Part of a small language model's weights.
Size: 16 layers, width 96, 3 heads of 32, MLP 256 SwiGLU, vocabulary 16384, 4.92M parameters.
Training: a variant of Adam for these matrices, 140M tokens, 8545 steps.
Each number is 128 + 32 x the weight over its row's rms, rounded and kept within 0 to 255. Layers, rows and columns count from 0. Numbers have three digits each. The size before them is the row's rms in percent of the matrix's.

# down: layer 3 MLP down (transposed), 256x96, rms 0.173, rows 178-223, columns 0-95
# gate: layer 3 MLP gate, 256x96, rms 0.188, rows 179-224, columns 0-95
# up: layer 3 MLP up, 256x96, rms 0.197, rows 179-224, columns 0-95
down178 111:124177115148111093153067134095144162105155170068155139094110102115080122145131166100133147120101144159114163094110171124173183121160168164107073127139155153100145158116078089081153108118132156094110118086191056047162170124133144167149153147099108084153169159191142139110142089125164157152
gate179 105:095118109112142108079125102120140153161156164111140186175175085119176091101114097119195187106170130099195090078140091059124138091117061149105160132060107098123120079099151119133144117130135089099131138114130132114086132078164178177131106072114121104144113123122162087129092092091080122093
up179 117:141110172153138086111083178147158192082134118167141204157146108149150074103170080115166142121100149104183117130136122081164149091138115118135154133073085127099124077072104094139157137119101110061115124091131092098113159066169158186176121086127124111162135122124170107131093062136087129120
down179 101:093120087117131151092144091110119102145146107186140090125126138141096207077145128116088173117128179110163166095116167115117027122149132148142128125093152139115081136103146121163155064161173144125149162103065131151157145138127146167133141127136183135206192121117181115178189105131090116152
gate180 103:189118122204183103083112156131165098117169147093136130135115142148122137093134154146161098086141097093169090169164083200169134066135126110124102181147139130175081124138149116082133126120142119118071069166159143103079164160172124130137108146140178112090077121155141168137176072143077103119
up180 100:158110121089088114157184152124102117187083142112149165090191178123171070133146120130101176134138153220117128150094127054119132211131140149185120134130099156163152139113123142211123157108127126134144156070098113099157109129128150162125135155110132077163060084143152142115130131147173146114
down180 099:130134089148145069151110123151152090049142117089159095120121091124080110121132137196110113092210121101176136152175122196140139075140106101124132150242176134132094136126109126112115114068133165138094154152160155118080117145120135092180113122141087122143160171088137114147178123163148152116
gate181 097:125119131079106139116165187064126158118156137049143131141131104146109172076048126139167134119145130137109120124119099134129121157106085181099098102098102072162088069142084105099135140151139116054104150126067172112114128091072130095184114070141140102135090114120108162083094060132120107113
up181 095:117168113207145107132134062212134106103104084164095170084148147103137085152197163063096116151096091108167133133155136160123108128153183073140212150160128118078174144126137166134140075076130099147135137137171105138125123127197138128098125168111126129121167150161163113135127148108112147100
down181 095:160103125128095162192120102116134168067099079075180132056170127124088144132115119123139131111141132134169128157151129152114115134114101198079176111206073166113080106108133136090128096125142198113126137114156118082114116144086166157185088090080098107107136116071105141074127173156149120130
gate182 100:127086124114141158158113123112123132073178146061099153070173066158090115134071210173214154097176128118135115111122128194097092149116176170141120094090104078124182122160118070149123099122106113135127129135130164174152127156134125175083156163123120113129157135119155153140132124070122146087
up182 092:100121099112149127090159121167109165097105188144139090144161153147185126087142149088073125153100164155140166117110153098130162096180155101091094196131114141074109134183132174132101102098184084129096175094184127094142134092129104075172128111149155187173125200131159094150159109153111151157
down182 096:152125121163074107141156111145169100124159096114132169094120071181106140171086112166199117145124127127114127115174118161082112117122148144160157078126158177106115131068031142178119148139159142105118118106117156143141122126165154138107100080127103093149149060175154210122189080117121090097
gate183 102:072086134157090090108082163108122131088195118078121145158164125096100176144195129137149153167118052089121139103152137134091094150137105120105127216110170106159126089115124161139100118176178119130149107122091086163151192132140090105106102116146124137110129109083194133142149180133166066139
up183 095:169137123120101073081113101108123148037091164119113150184066103163109153117174142088060153109137142136143122143194141159172159137133130120120173074164146166081141167157114161154125142102218110158094157115155131091104132117119188160113144147143097155157099163137144105148163134189102158134
down183 100:092140141111117164121151150156168138151158084115186128095205118075117090143055150108164113179154200119080143170092071138132096106100138078142125148098160083141162113141144163103081130105104219123149096081137118114122145083105088055148128129148112126135129073124150121154135174110133110104
gate184 102:144050130034125105083124168106129088121130126126121104126108103090149134078149120110145180133121134102109122122107094152151156115096162102130151129081127161145074166080116168136142161161105078186172089102105050069027116093111095140144127100120156139117111093144159152103103169126093129099
up184 110:148167198182119053074162096141163152109101084082086138096110106188085131087145136133127165125140159119159126096157095152191154095158121138088179157132107071142158066114099149133101148111202081150106174166124112097150131110120124117102136085158151123112128100182149129145115119118062122161
down184 108:093089070131108142077147087107182073102106089126174072126131094141128101142145122091161096119129154186110198096136107148118089090105104121093169109098110095071131102157140083099087103097167151102150115143091123125150160116087103110075148132008123093111114129126078129153120107133088111110
gate185 114:121114177100134125148215116144136160165104166153145130088122026109112152119138094119162106103133126111186081088096089142128106084074133105130134121183116105122152119125102148112122120080131073059161052077110102125106139081113192123103112074114103134119079109159067134109158134138133106134
up185 117:132113091157118128173124105117142134134134154117170133163108167081107141082149185070107138163146199113106166113133099112128082166135166085139151121092165189096100121056124087139144120138098119132084122187130217166119092129108132118148170176125181145175142123130186191140179123092135164103
down185 115:154117118136141138132069149140105152105174094115109186127082093089166163101146123143066085087138116093091077076145108153098214142134118152098116149126086135145109118111113140100132154077067157144141170115120081177149127121125182128093160200131078169136035137098111149121126114107124180135
gate186 092:134134113069087080099125142179113167155123154106136150172169084139155121151169091162082145151151158151123182101144132126118138107122114181121124127133103161144162021057159080133165151150082113075110131075140166138139088123167170152145115155119111113067174106072119153131163086134114073122
up186 089:138124131138121126117166150154111129044067088123100148080167092121120122090140138075102189109135155138173108120161109121141130075128205110079166112170174183071111067162125124123113129086127171152130128105133147121162124160146115139166110127201037182117127112103144137127097102174089124109
down186 091:113096123095166120120149044099150155107147147137122102048076149139166135184123090123065114107125126128145187105087141164128161096086072164105112124139148151125089088080151083137152082167146140089133155082100154072171100151159075151156097113140125086143116072122125070110125070135123135160
gate187 100:071101108167144064099136097079147155137153132201158133167073105093102117187153106127086116133155089068149151085131117145144156092090168122124084121062139114110125083151113121074120169130159188158116096136121085170118165099090131166128127146089142148141140140134167073121142072085108103068
up187 100:120174125117130099103196145139115081114089115163136155144095152114123110122138163088087103066134109137112129165167120074097148072192081131151156112130161162201118128096156117149112074071103058058086109103119096150115112114133089162161126069114103139139134142144129180080102110122164108193
down187 104:154129192154145078085160145103149156142154135162139122077129122088147114131142110106064156137141134125137120143125114143144128083108166104166134135075153150120147141133119133061205148141122196166102127092181117062128133082126146068115111109134112179118139066158120043184144109170136077068
gate188 098:127086153168133130198114114108142096169145165113099101185140130099172199162108122162117120140109124098131123141083126122128103187109121134105106100118072052155139132153119129154167158181125148126089147114066136204114163112163173097125112110130095050125151079125093129095200150071113163148
up188 092:152117094144152136111136099175098034108118124161102148096154158143111096122125180133151087112123123150137115106132139095157125113096128187084138159084114178097163092095105153134124063086083070094146146180138210152124057095114118162157147132120167070153160153128076144141131070172135125162
down188 096:078141105151118127186146113086140141161168111156172147137121132128113163167143110142143161181145108068136196150120163098110131122136116102142074127150135058153057171083081052120147155138103185135139132095115090111097143123125090144174189127062111153069105119101133110137072180144122158105
gate189 104:079103110104177091130120125109107143119081174107153166112076161111131081197142194123111159089076101128191127115109141096158130125142135092061135176116137125147117088154082110107144174128159129123056146086171136111102137106132115136115104038122146102090161095204137119084145161085107111128
up189 115:095085187125139128190034146119070144101093170115121120115120126159088178171152173093103113145119130116173126134178154092134093117117111139094107153159124095124094134112143152062149085137081140172093113097175202103127160106099134111178178109129097118103145162129129073166142174124148187120
down189 110:149108120179161123124109051142114076111170176120120100149070101147131154102074179122099188097154194149139133130096184168115195150111158068123135104115094132159106081153111127171113171101098096150185161139116135115111105161129138111166144169100142111140101105166142127095203151177170137153
gate190 093:137101169131127133126119089123114175103089101143138203166141111154104152127123102087161125136088166105134097127144135095155080175102158149103099117085091085103125129159099079083143125159167183184084169108129139131126131125114167189169153094126132115139196164096187039118081053142140124129
up190 090:082149156123097112165140152054152139110087151071169193108177113106143162137180126109093100136093047106086124097124140133167122138160081082119133139098102148130121110115130181180152118137100125170070114141124130165139136079155084187134071122076110153169099071081082125111110097139133120095
down190 097:080127175116166112139166125146122098155134120156178093086104112138144045132070174128184108142129197115195128077156091187113153132066133086099128160121165164085173089149121118112107114087127101080124093120132106118137111113072124088118108172178062140120096081135113114114146102147127172109
gate191 106:150041125078120056101140080154078110137119134068130179080145093114119150127114094127191105144107084089157125121081120090131079165156121140147132159135153126141163100127044120045130135150088112121160181057079135102136114125139162141141128187129122130133130138135161190129084119129121133125
up191 108:145165041086109082112160166147117087142106132091084184100171122143084104118110104096116105112094129141150189102119151123149104157130116074146117163182128205093148095086127125087164117107089118093128161158186088097146059119171145137158157106111163131077161163137160191124093105144117139124
down191 113:158064100124164067126108106132065127184145167155128135145091101150123120198100127077132116166078084150103104133084141061169086170169131152130152142164153159132123151177095168180086160177097153102087127125078130086154136178110142163137109136133097111149128163136133159154147078169137158181
gate192 093:212078091163158155112136186129167096200125105141169145134123086100088130043127121103156094154159124115136134090131134125152159165048152102101152177137072157135131148127106108119129168141111143215114157055136173136118157093135153135151102160146140099151094113132097183150146144130134159104
up192 093:096137164136071139117111131136144111186111167134080128123141143131146187093144143128113128133085103127105102107091151092092116127128113195108166137062121098108095127166096138206121059127148141087142095146093174175139090053117125121092141165131117113165131156123048059110137177144143139203
down192 095:182111095153147083101118096122098100076144127125164158102127122182148128149092055152105131153119123129110171095125099110077124094149080152139109137135171085119171085128140120149076112121159159152179176090071112120084178106109192088141153082082094113070183114127143124171107102094062106145
gate193 101:157081114128126052052154142085183100079165094085140195151174125097119122117198087137144139134079128129134123135128149141154144108091128080092135124151122156102155081134154126132163110083106172131149081115137142151112187092132126195176135147149127118130074081141147160108082133117121084051
up193 099:101115123099134145159083125122080125167093155169110085107057070125084156102107119152135169046148106130149168111135094119174156095045124139200111062171167130155146195122078126125114131127131113098192116164099084060128116165134126108105124127150150113152107127159133142153088147152125115167
down193 098:129162104179123169028145162159122105141158077161187139125150111122165093069079114141171109186083103127109082125127118162129091128056128135143148111064155100143104037149120140165173124152134139122148144153114142142165104091074152148136105152105146162150117132105111163116107069147123176103
gate194 099:130103050109190118170161200118098137132117135104178165129107152158092119182100148150082056138086099135113142123114148112172069089112128090096123120093134090158121102135118133130144242165145116146116098118116154168118100163136119131101081114155132106104092053107180129108141091129140167120
up194 091:140108114064114134137147125165100098155124106175172173129080131119144106141105104136121160152124133157138144130066134148117155072117132050095161103139165173119178109118114119077110160186195107153145074130142128112169083208159117136166095110180109189119121104077197150111126074104122148099
down194 091:114181060140198104078148105128128117153158132123117129189117152129106114110196130130120106075130116148152111112190102139142131119097161104086113138069149126116109067098165096163142150148104047125099124140146128169163136174162109165123056108155149182116127120196145188087137094107092102096
gate195 101:104096155141100165082113136154122111126105108107115137127209037148085091146152132150143163141110107146151070141141083150159177132084154109080157101098078108132150068169136032088149115135104156071133104098122166184110132108102134139171153155107073067136132156153142146108098140114124167131
up195 102:034142132107081218101188104112139145110093096149100116120165138142099097085149133107167111146125147129152079132107120112102111134080130119122113102094164087081079100183115196149130104116138137130079080130102104165134141082060093138076123135143134169116103128196120144134121166149135098062
down195 105:135120150176126110105075085183093124175131087194154123102122095089091099102092151143155107131144103112172099085136044159087140074048138083120148167082120169095143121103119125143125110122106131134191140182121123154106058127108120128130101193115121166115092094142168071130172102113147139133
gate196 100:138122154102145134127153147134101170114110145111198126152136141098190143153171184081129103105141095134141095146094102165152102109112069047120134142165150145140113129123142180143088167094102108093120119137102136189133138086168109179111113088123161124069185135119122058158072034108114105091
up196 100:142107103129137108156127058099096111151149130122118172164113124117160125164091151165146129062194130123145154164132140156105119097151182071076148179162128128114065060092120138126183104100182109106105149134117099116114104120121141122149075147165099167103174159083146098117088112173085086041
down196 106:131034144158135105142143100144131131149123066150163094124104117181147163103080131122148181086149063173133127163129116152112123136171113123135152166117119136098115157126149128144170144159073162093140134104079177129131125170130118053170112206086109145100163097150086138184139076178085173144
gate197 101:163072113047112123125140185142088111157146147102116121140132110075157152152158128125135117135138087118128105102125149229104109157100125148193104159144133148098167143066096100167155110076182132171061146113113134083109085160141134146140105144134136138062123095133108132111087078101153119044
up197 105:194090112098061142137125103157129160125166143152113083158081130137092169131213094128095166150192155097131103135118162160113126201162116139173106200165139124126125138108116119116141089099147108122098162166142056062102086140161132170176153140073103101095137132109132135122122099085139123083
down197 110:081103157069084157079102099123091152118064129169080114140083127116133130131187124133065159160084142171115066086100149108131099124149193156165117144146199126069152109100096128148150139109141179156122144145145107156146081153124121200134140140112105099127146103085184121096132085070107151113
gate198 100:086137183136063150142098137138189156148124187091135156132123152102162058124120209131158160111149112097123100146122101098123129161124160170118153071169083074140149140118106175162152102073087119162078167103178102156137096128126133127142192092116070114168144139163111099096085138075129134146
up198 099:159109168103208156127100164121120163116081136098110050164087157125134142119119097076061103135081136152130133112123147152116145162134123123189078131151157151112105148096172113148183148075173154145125139099178097121164079145144209087114097087156160139099118093191153113136144084136082102120
down198 100:128113193133078158091117158071152126133119172022144158103153177122169079188133156112156122117127121110176099111113170140121129153157161195123136094120146104164089093128148148155141094109093161193091111147171203173137138182138123113138109133125091139145139109134161148093131179099109086164
gate199 098:123056117119072128113138158128171104099099049114132123127152091153131153166220177132155154170173075142172122167184163147137143084146114114090094120153120144124109060155125127137147124045200143065102125116126090132129149102104182109111154110080116116110137138128106141108128135093103119079
up199 102:089116113133110124103161158174102132193104093129126136051161111126103128105146116096094118185141128102102142148096136154139106185086183183131108076126123123136091135094097014099121084121135154099174126109111093171112132129092131108122146137122097087106096063168101151105094171102177098071
down199 098:125144099110132087113133155113176117052131100128102162154130146143107190156180097156085113108125179168045123068119103125104146081115077158105143110174114196136123114089158190131129096087119143125144143125128131072086099139128166139189080083124148107130135151126125197173096066151140123145
gate200 096:054146108085137115171184088154159097213135080154110121141130110129159093108098146172147165130099105108129123130091121120168108112109162155122123121089160150086154111163122069090131094068194122096086144116144136135117086171094096147126194105063185178093122132112170091119080111098122126137
up200 090:108120145169098162105139179147148183119189156132147154137135113115103132114171194124119115142150164141136126130099105122063203097169089128137118114228107161149127136159161168189143168175081185107159102140088092110114155080130183085180103129071130139140133123123135097091107156147122148096
down200 089:160100099173138139083114150155112132098168133136150097072105126121136137171118127081165083131107230158150119134135113141112120169107100149151142105216181111150125123144125171151151108162167160131170110141123138098152117116085169104140148149197097154117130149194072082102198119188109149086
gate201 098:126085119098111102075093116110154111090150128128154114154158090140146130125151056143054159138129124117209091095138131115116140121138121120080101103163152113092158092095144055123141142113142144104135092025102153144104071069103180127138126124113111067132091099142111175120103195101145079100
up201 092:141064119123131140124100161112151146106149137145138045133174133171178109065148059080093140131130128143182107065113153086090110169127138144085131085144095085136137164090158087116136163111156165098168094087141145130145098094118192167180186140087105082094113113101118108141088183126145140114
down201 097:163125133170207122135161111132127123149120139141162146162128139170131112136089082133138141183032103166122109166139167097126140104096143127200124195128106157116155149143175162138160146148144097169111092203133149161104146091109129107122103184143144185178176176089094126189112154147082126149
gate202 098:018115098143190153142083096146124141122162150141154113131126151106142125173087187173137127093129158107134129141094118167122075110132174162072156208146161060128176131148100159114112096120079113140169150117072106134092115096143106100123156123082111137118105101102132111111127178065166177112
up202 095:127188128166174140127116130188137037157135148102135127142138114115080175104063016167132111148158141139152122129115148145164089086138097119109131132128119133187118100146131100119056135169113157093152139154040152141111124129121066101148182101150141080125126120120137160174086130155145149121
down202 095:134158164117122106138149034095102174119081170143098133126148155135182124132149126100106130143113099113147189056081095163085105116183108104152115026091116164155117118085153119162191141099140075086118109135140127149112143131164162167095130124089144113144160158084150184120133092113144078106
gate203 096:122143165129081101052110201104140148102129136097159149164160180090101134119122153088136108188140119132159111184127154066120111143087098177096141120166177116132147113146110162151164101038124132146090148102091159142092171107105164098180175151151087143090156125130092135084177131083094105122
up203 092:101143056153136093153101104100182059120154156066125132133098111109153141131136170185125116122124054120085162134148112167157182111159110147069100133175086185119099119135114128097126143154119190124138129153181128099157101166146089184117038113136181151129137125148101121183127090162117104143
down203 095:119162144083132104079183149045118179113120138136165140127143107161109168135096179141182108125073118140121136076105158112124168098174100094075084115142082125098159155152126119098133130133121120083109102111130062085137098134118122115127170100155090111037164095081160142094169157101172163077
gate204 098:143136146112149059143117129123158118098120123194139100179138138113131137128074110066161097110156135137094086097151074196173141160147152155129150220144144097082107125126049149060171136121137153183074116103112137130118160147149137071153071085120119147135104065137144163140158150097116111132
up204 093:117098110147140128119132090112088139101050151160150152145063172118136151104081126085164148071111129143175123118125055145151088154088110129171138157120129141138078119169046142133163092158136133132114090137121142024113152137167087123091163130116204106137052116113118163105161146114118124112
down204 097:134130130135122195100135154103116103137132131116164130159142107174167098124161138126113155142144131110151186174121171089089135095122113135073132105100145108154153092107221067202177134194100099051107157105154100141174215142162161146142134128129108105110174133130135098153154058157119137120
gate205 100:167135079079081105051196112117136130108118127082108103120169144118087127123154097140086152141117136128162126113119142076160175145101120127168145125124149114086161031154138138109116111095137144118159112036072078172097138129109170174126128144169139077077121128111109138165088076129106123177
up205 100:140120134191181128168133168146150121113113144156157176129140111141152078105074128120093115114107134180186121130146134220062142140183133161145198184167108105129151123097125110220106125116079088144163127134144171134116133170160128147122184106084082157133119145118140149171084103133156175126
down205 098:148122151103122097149162163125139156140126151151115092077198128141133111114077163134059087146150128152165039097132150141113153166145104042134120118125139083122113097103108096173200083090133131124129089142105141110183116123139107161093112069130151136110140073136123167111148099133106193042
gate206 100:160071098170168144142128158130124151136115137107141186113146114120119065178129087124134135179094036075145136134138158107174158118130130163157166158180132141155184113101115128151089184096077110132161111133107074153103123183166130138108135154104142083073048105160122179139092106130125111078
up206 102:135094086201141081066109176150154161149152140151104111155169154086130092120138127152064169148174082095141168129146105196133134056186111147079107145174130101139133127116162133087123156151164127121114097153102159121142152115147171093104146137127122096104060104139137125214130072147165097147
down206 107:096102118087099110067130112087100109163162138116113067077123111125181136117126171142129088099168140114085149159133068118090160144150156112088131139140076129194066143119124153076113069087158113097136190131148166116096207084082117133143105145129150139173128151087119169133144110075128061120
gate207 093:100109103110151139133136075119116158170141134125141118119119128113109072124149097089167105124135125104094083164114144173206114159115171110104152120094085107027217110134152108164186187102092158162122141127168163120120075134151118084147082162153111123119090134093177147181085114081164130113
up207 096:080137088144110098148147105087172110159140169137181104215075118056071124092064066152127120133139093128076102117134156124117072165109153135113125124132136158131145152136172158172105136051101133114158096113161170124170106120132119098122130136221113122171102124134148104141104155092181137119
down207 095:146140024156117155108152125100088165160144173098083082140153138113077138150137178129092170137131100168136073124182176149114126143152105171163161139128100086136160105144122096130142119122129102095110160067139200175125169139167140147099175155140237100102131117124085151154117110142130106128
gate208 091:133108160127194148119117137119116118123092095111156126117128132112105171170102216100194117147190173131136121088210128112123142114079184171092146139167069146034144147160110098103117076129133080142069152121092140078161108094150177124115156131162119100139135167092144140112147139143159136116
up208 086:151107148133135194130099123072064152161137154135130126138128149140129185153138198128134092118067124117096107095135124061100083121152150104090092106152093125116092189138150162162120085149121072109101135092106128159143099089139170140147024096087117089139114169094096137078120109123167180161
down208 089:102134107112131087123168156123103070127155194120090171146077104100081132078082119127083164168153109136140200174108144148118199144099104167162089159123147099151087077104112113117152166111103188137161105138168100088136154121109065096155175134150145112079125126119154138118099062125080085134
gate209 103:112086150140140118149088082106105132156143171117227143177080070083158150089078159101149143178085049049187106107134121142125148138139172119129147182087095142068183094110103110108135118108147109131146104159093119161120127101102155092135179130117131156141104131132142074091106122118101148131
up209 112:181125156119122117101157152112140117165139079123187145100096153124080149119141177159114140126163098150102122182116124139171124160145171124135170141119068128144094111153095209173143080204096106122144166137085133166159133101098204092130093139129133168141139180081066160131133050143110112090
down209 106:103187102148139171157122071153118149142069151157122088167120142091189094152127093111121096170116131141126167170129137094102127171074117080164160077165159153166113154175120181125081130091163135052129118107130123122120092082162117117120134055130127066083144131176166092081119130104154092150
gate210 101:157145125167144137124192097097118127081097145108139136080150154077138084174099162125112085143143083159115129161120110160132094122052114141113199131078153103117070095141100115109134075102140045157113139151145128174072163139163148089103155093159111129116061168110113147072124078127084122094
up210 102:049132096046124149140056157159121125171103140107147155142144081127130168078139135151142126078133163101174102164123127082190162110192118115137093134133111097159125105085111068153125131114106149130098145084112151069141096107076136154154148175077152121187162070124135142185144138085139132138
down210 103:147154199111109128126090121138197160125062079124122109110090143089116091162142163052174080117120122101119114101100143105136169115116074140073077098131137159111111139160107144134156136116179138088154113147152126114144110122108186080135072076153071181137128132214132108135099076154103138157
gate211 119:122049099042147121133132184077146103118145116073128149147120121021147161098120081108140114058098129098121094142083105141157152131081101121147159110134123101161106138071074134160143118132084097159148087133109101100043142141111117144168105090103133103105105063106140139120105144102124123125
up211 128:156160125179095106145117112149086098107110127121094098099087099210079163184103125133131121078101080098132119060168098167137112143143064149101156141157111082125197118092103132100107088136143099134112138198129120143178081126102118113107105116108183093093133118125060091195101092120137124157
down211 120:135190076197088115074064119126105155084119116073096182149131131146120109101136153085139123086082160126123145167092085154162142155112090122151139138138092095069167105114183100133095094121129077111083129185104086126151187124070119124069127124140104148114178148112108156125108091139080133178
gate212 106:124040080091134162129152087165111153101143128123146136098116084078079120074145145095143160099087109135150086147162061114140130087139099127125148143097154079160165169090137118131167144143085085225099113092130095063107128135134100136141118136150173078125101120127153209105112172106119112103
up212 103:141173145169062163164138125072070129190106181091133148105080136100094168121149091176087113124143133159185163131068182130102170144136143119131180085173081137179158122128146110165119138112157154099175166148122128185114132105113126104149164146073098154156126124098093079121165131132158145181
down212 104:114144163086146087057097126138136116096158090132114143136064140168093132144090124185184080124146133164114095147141128148090147197115102095110135152138142143112149149123126157082105111150074093141118166165068120087104124067122145134112153117068061034119094054114121126106106086132158129110
gate213 095:167111163114125144155154146150110098161138081107105209091149111123107061068080092153153134118131124120118087098096103116154183122109090113141096115112116182129151132052138076089150187135072118170107182084140119150123085140132102127114149089119147036089137071110108153158099104117168141131
up213 095:175130105096110116094060140175164102124058098155127121122134107152153111042134135117138167128134081110164111166140107149131190121076113125115134145129060124184091163156104129148125095129156128108080125071166145098098173121141080134112096206145145139134128201088137147130113165149065145175
down213 096:121133144069162151171113139118116095128102063134151091066100058106114113192097102156148151158119154082113165170101160076139083133137122142103124145126130148129068119149103169075122147167187177102079080099151157113164140111126114083140084194122099131145174141145102069097126130115073120171
gate214 103:157101140070123125063163115083237143080164112100162126118140119049119109134157084101182138125145134140148108149109121154152163113155101096089191134155131125111119137160081127124090139110115109099142050088116119082134136145160086124119158120121136109082175160167158174078135090108178140171
up214 098:131135115137152099144118111195103146184152187105139179222120144154161159111116130106137188163161143116161113110107070079091174135113105040103121156160052148119165100109152125107138157150143122151132157168156140095133132112158065148147111101170156123130116136109159117203126110121171158172
down214 104:139148152163121135143119059145091154159142138189170104173136163189130176127150117125117132130137047097151114071083125100102126113096132145080088130158092126093139105147095107146163133118125159115103178186111140140139178073067203183146079187152166115141132120138096157125146118187097125092
gate215 100:147065153108142084109103181146070132111122183136106174097186038100174081121157162168109110147080126121103085138087121117079173139099118142118120186136163148098166122092127144140139083135146149153105124089149136139138111097119227106100142168113080136147125117063110170140151131108166117105
up215 099:139199075148112115162157174089108089054091128144152142146109122158112149112129139086196109131148080125136131067107133153155122140151131107149140134137154116129157027159128120103146201128143153194170094116127089120112097151098102111149112145182123088073112075141119107174089178142110080109
down215 099:088137078119130122100175124103131201105176141134166150080081169133133108143125128145092108077098173092148148163182183141193092095045104091090102103132155123141140127139116119128155094104117165122130194094118119078124140059146107154170159086125103153178187138141100170108098132110135174137
gate216 088:192136152154183099104137085175147116069180140135099124139149192188123048116106159122119154130170157148151125163109136137145208106158130165099146160136122200140128118111100113107146160110162151132074176144123147149105186109114162147192155102111136148100149131089127136134161045123087125098
up216 087:175142079181124091131192084090158149079122082139101166136114116146093176162134097125061130178144153141132161154163120147117122119119149158067167117182140163121120048131069063056145167145128144121125093152102139122080129105124132094112155129110095135079190117120092160128143132172088138164
down216 087:095113146068123161159128140141121144188149159131122115122180145145162121139113170127137088127107103101122087097159112122155048105136143107155075210062105129115175153132107128149110118108128137162076108187134080122177090138138044139143160138165127130166072122103126084100082210115159156136
gate217 097:142078106176101092162117126157108101085092138121120116097190109177125080188117141105096118135070135121167109083182163107146177196120106115102146100146127126134136117098110113134159103157100125182116150106144173181147137149084179104113137134106115067138081098191192102117143174120048156119
up217 094:124152098107117108150133105145123066156121074100109100119104087128118164085155169104125120091169137144147123105165130133117099114106116122108150120187141163213041155109120122149138048165099095175122186106110142122133111099161170204127169167115093193130179123059120134142150128112170116164
down217 097:133144180097157161104118158085118099099151144160163148123108147127129123084083113100160153140146144102072137140148098156069175125183187141083154086179112151171158145119145156100108135204147048132125102123109099116124193105135089106111107144080068173153091158104109079114070177161134143134
gate218 110:127100088104176054122154123100127167093093154116201104140132159145096106105117108125130133160075091140126114138124139092161172146086103111136159147201167135112113060151038140110162098125114135203165124088102140112091114141157066202115130156099121123115100141133199158129111126133160093132
up218 103:124120181092038113102132147132144166098098124104123132170128116077113110126191084092098116116074147151157145136150160130120089071105128123138148113164132181111079071120089106105119107099081215090152085103088103135132159070149116117072106122146118200117138180092165137108152088156116127107
down218 103:166112125127177130097112211134135186195185159164122100151088136125077084153127074181092095141062119151114136110175119095116149178149120190100132115101120107096108086094133118096141109152081129122113164069122118088113098124140140137087176131098126090102152098081124138146096076155165181155
gate219 097:128127077175159098183159061071165106132172196102173129150117162088129130140142128117178138133117111080150108109144116075160086082128163154098130097116132142136150169099108120164155150109128130096127077119129151169115117122181184216182088157092104107173080092193120128115128135139166120109
up219 096:120075105170114167105140138137099096128149102145116109131102098089128160130153109163064127152176084103164130112115146157107117097156055104104188159167121179173111124216120154073163122189102111075136135175103075145126138112115068135108172137111145181070123144081122178116151161153138128159
down219 097:179121200057163068091136145071161108076092099129084165088078105150131136131145142154112128097141129121112101110147116101198106104081166130146098081159163065110110144090137191176121105093144192145096128132138125076137192125140152145131118091185108152140166171142145127116104156115102133144
gate220 080:087137097139174122098138101127131111191100119059081090121152103134113165083095165174133067113156170120159124086103167169114091108124146168138114172098112173133114147120156146148140146126152089122074168060163141137107151143174152122135080162149191181149171145059133083128191161118145135095
up220 077:178152155135170151095136138092138121185159153109098054167153115108126162130124108119165072134183149138117126039126186098090105141142167156127092058097149151067155156138183140087124114174147135112122105130165143190127120104102190128125110173127143123176153178093087118109150153179144139112
down220 078:148107084154159125083135128130132098129108181132106179200101112127090127147161077096150150110097073115172063102150105122137172164081122126113143116117122104150145076122087121113147166096081107102150119155141113133118136149162115123089126129140196051112079128154142214131061052115124081150
gate221 096:140089084192130133163149115076100181119102206110124166081134122111150054147128149113090192148128055159127132163139075080118120126159119133154122173149119117149118149122159082182133123155127129108079118084166105123108150120131161140128071160089150100121101123133148131121127165207064111065
up221 094:096162201083061107122112166070134109141151105114169104102112100123161124176122080154155100111075136130071136107089148125101162124131107107116135116044173152157162127122144188164073123141160129056140107136140144111116126137091190091125083066142117153119105143151186120069152132175111130107
down221 094:136103120147129101142138079145140140080094144116131136100072158131119105167197130117106141142150124172235148163198138134204124169168102113181110148144096122142139153161150176074173137132125096185088164126137180139112138152107146191066131154106115162091126102092126102169154120142104172129
gate222 112:151123176168137128162141101157086127103107194133168120141127113169132103130086143085148158062150087127162092160172087085128185115127135063128146140101155121147128111156084111059126211160122117158142110121169151104080190089136136133117128137124138108096024105135166137117121097136075165121
up222 105:131118096154142121159160076126115070079100106134127119162093175158108140095115120099144146100140120110157077121121065106191156174106108100136128104137167050166083095107096129155094148135118093181120124144174181070111139162124107087121121119152158133176083131165146147100163068080065161187
down222 107:096154136092101152083098146101087120159126145098140086175095167067123148128118057168121123201137073174125171122140184117119100121123165209172122144074147146145095069136129092106198096165182135060117155161128161143178093102131127100142129123123167097098114134104083131156134141134135131129
gate223 100:146135123170131138138191075122111110084145126089136114053094137154163148074104117132128134086123083149080133168093101150170098131114141149086170193193139100170086108113126110110120135163129079188142114154100105114065156145121124156096148120118194107122108160123165188101114113079067109066
up223 096:090148168099139130120135148120096125163111231139119133141171095177110078178164150065143151144127145092098157123144169087119113103190203114113129138099123099059164113152141105118130094094138162150157110118171158149160089063158116110115144197121102070128173124153123074152106131150161120156
down223 100:133126082113139096178160064190173161131101100141128139042095087149158159138038100120101074125110129104124153184119102146169121176112074131133117082136107153134128112081101133119149155109118123127158144085058145119139122129121111071134143112107144139074176100104074143101134145152051107101
gate224 106:145127138182128129132170100118201084168117155154163147138121137156136094106134133189167116108131182102156108080166144103133109141100142138079169158179122136122123155134107083102133076172060113146160142172107116167084145137104119204183149125062096062166122116087099117128106149135166195157
up224 100:127082153130164139117167209127115086165113116129171142115096101130114140105100067203114102127104198107152111173092158137091138118141098079146111122128124186124166161151148051083115133140106129121185099120099091120127119142099069134120054128140113112103081100082119178157152155138183182122